{"num_hidden_layers": 15, "num_attention_heads": 2, "hidden_act": "swiglu", "norm_place": "pre", "positions": "rope", "rope_fraction": 1.0, "parallel_block": false, "init_std_down": 0.0}
Each number is 128 + 24 x the weight over its row's rms, rounded and kept within 0 to 255. Layers, rows and columns count from 0. Numbers have three digits each. The size before them is the row's rms in percent of the matrix's.

# layer 3 attention value, 128x128, rms 0.236, rows 109-127, columns 0-63
087:124113111126092119131146089077117118125144131138170102143125128105118138228162154124137129154110121116106120130132126081133164129108116150129153113138140111134075130113113113124124123095175108
109:157146135140150127131126115116150165104102148126148166172128118109133126152108110124152109122117146107157143143154142114120149105126106146123109103130108150135091103098134174098140115143101088
101:126143117141119082105124133101099123167149126108101114082104137078162140117145109151079104109113128114108161155156110139138141137142123117119099112141138110138189145093191109119108146153137154
106:142118080152154086132135091125122107109092160096078081140145105107162126127167121131166109097154141127103111133122122135135160135135146154148147140142135166159107143155115129134111137099150160
095:072112153110120132135129114135129093124117081140116121124159123086140159164165130095146125151129139137076083170091076111127131108135163117121138145141131068130128146186116095130113146121103128
103:172142170127137106147152145089142108101120165113129141169153128094109128093113094104148145129098115141116077085162141098173113124122131149137129117110124116091140121129155147156137153119143076
100:117106100084142125175163120136118098165171113146172122144138145111138128119164119111155151094119119121107098154123118154101138152164159112114133140146126120130123098167122098098090141118203112
098:154140155100136109091166121107107149151149148090146096158096103110134123169161139144108106090147137134129139113102088115144142153111144160140148133130114134141148100144166138128115151144175150
105:181156134098158154093125105134113126147126154153050143090098130165141163088166112152126153147135130145139115150148098141111148098118129134103154117177113134143119157179101151114117135115141152
099:116095137125136163155133138119106160153107122122128121152125138121108168129098166113104135122136131115141145169119149138131123142146145148135118069118078118135107146112150132156143177114150122
102:155081113168117113096144160177120092123135143144127124112145109107134144098162125114156175140103147133118150145183116122127147111138151122129124063128145139152107146095142083108104145118083151
101:143143149126101111116129093098132134120133174103168137130184113124084142124114128103096144120119149117106115115107162170126132114160121139142132122148113142161117095135094135139111109110156110
103:102138133150103136145110118149137154106129130103147102173142096141101139162129156147136103103122115119174137138131151117139108105146067123125161120113113119143124117138111141179120149123116116
103:092150159107088124137130141152134159082103114151115120157128100111147093128095109120152143134140103117159134107121106106156100147091116130145167112108090143125103107087187102150143140148089165
101:124129158118078124118152130098120102099100145151114125137128154112143140171161170151016120139113119143121134150140132114127126108174135141156120162159097105138159115148113150122148139137170140
097:151141076114117140127147100142124149100109153116122108136132120144076127162122126167122153106109127144116139126123151156112116071127147105156146063161147106127127149147101121102147099083129149
106:137157126145119134160092121203154139099146117162125109133109121103142115119105116120163100102127143135141105118096133107104102093145091121123130112103160130116125101145144143121145100124139108
100:133074108115149150150076142130182126100124131131128141121127125157166125146119119160150176110102148123150081131094105095108114138110123152173125115117146120142105099077128134089166164110129103
095:116160129119127116098118126115093133166113158168097136132131168165098136124115095118085157165147099145130146134136136146128082168163144164107152135107156130126160152100163113101119156082106178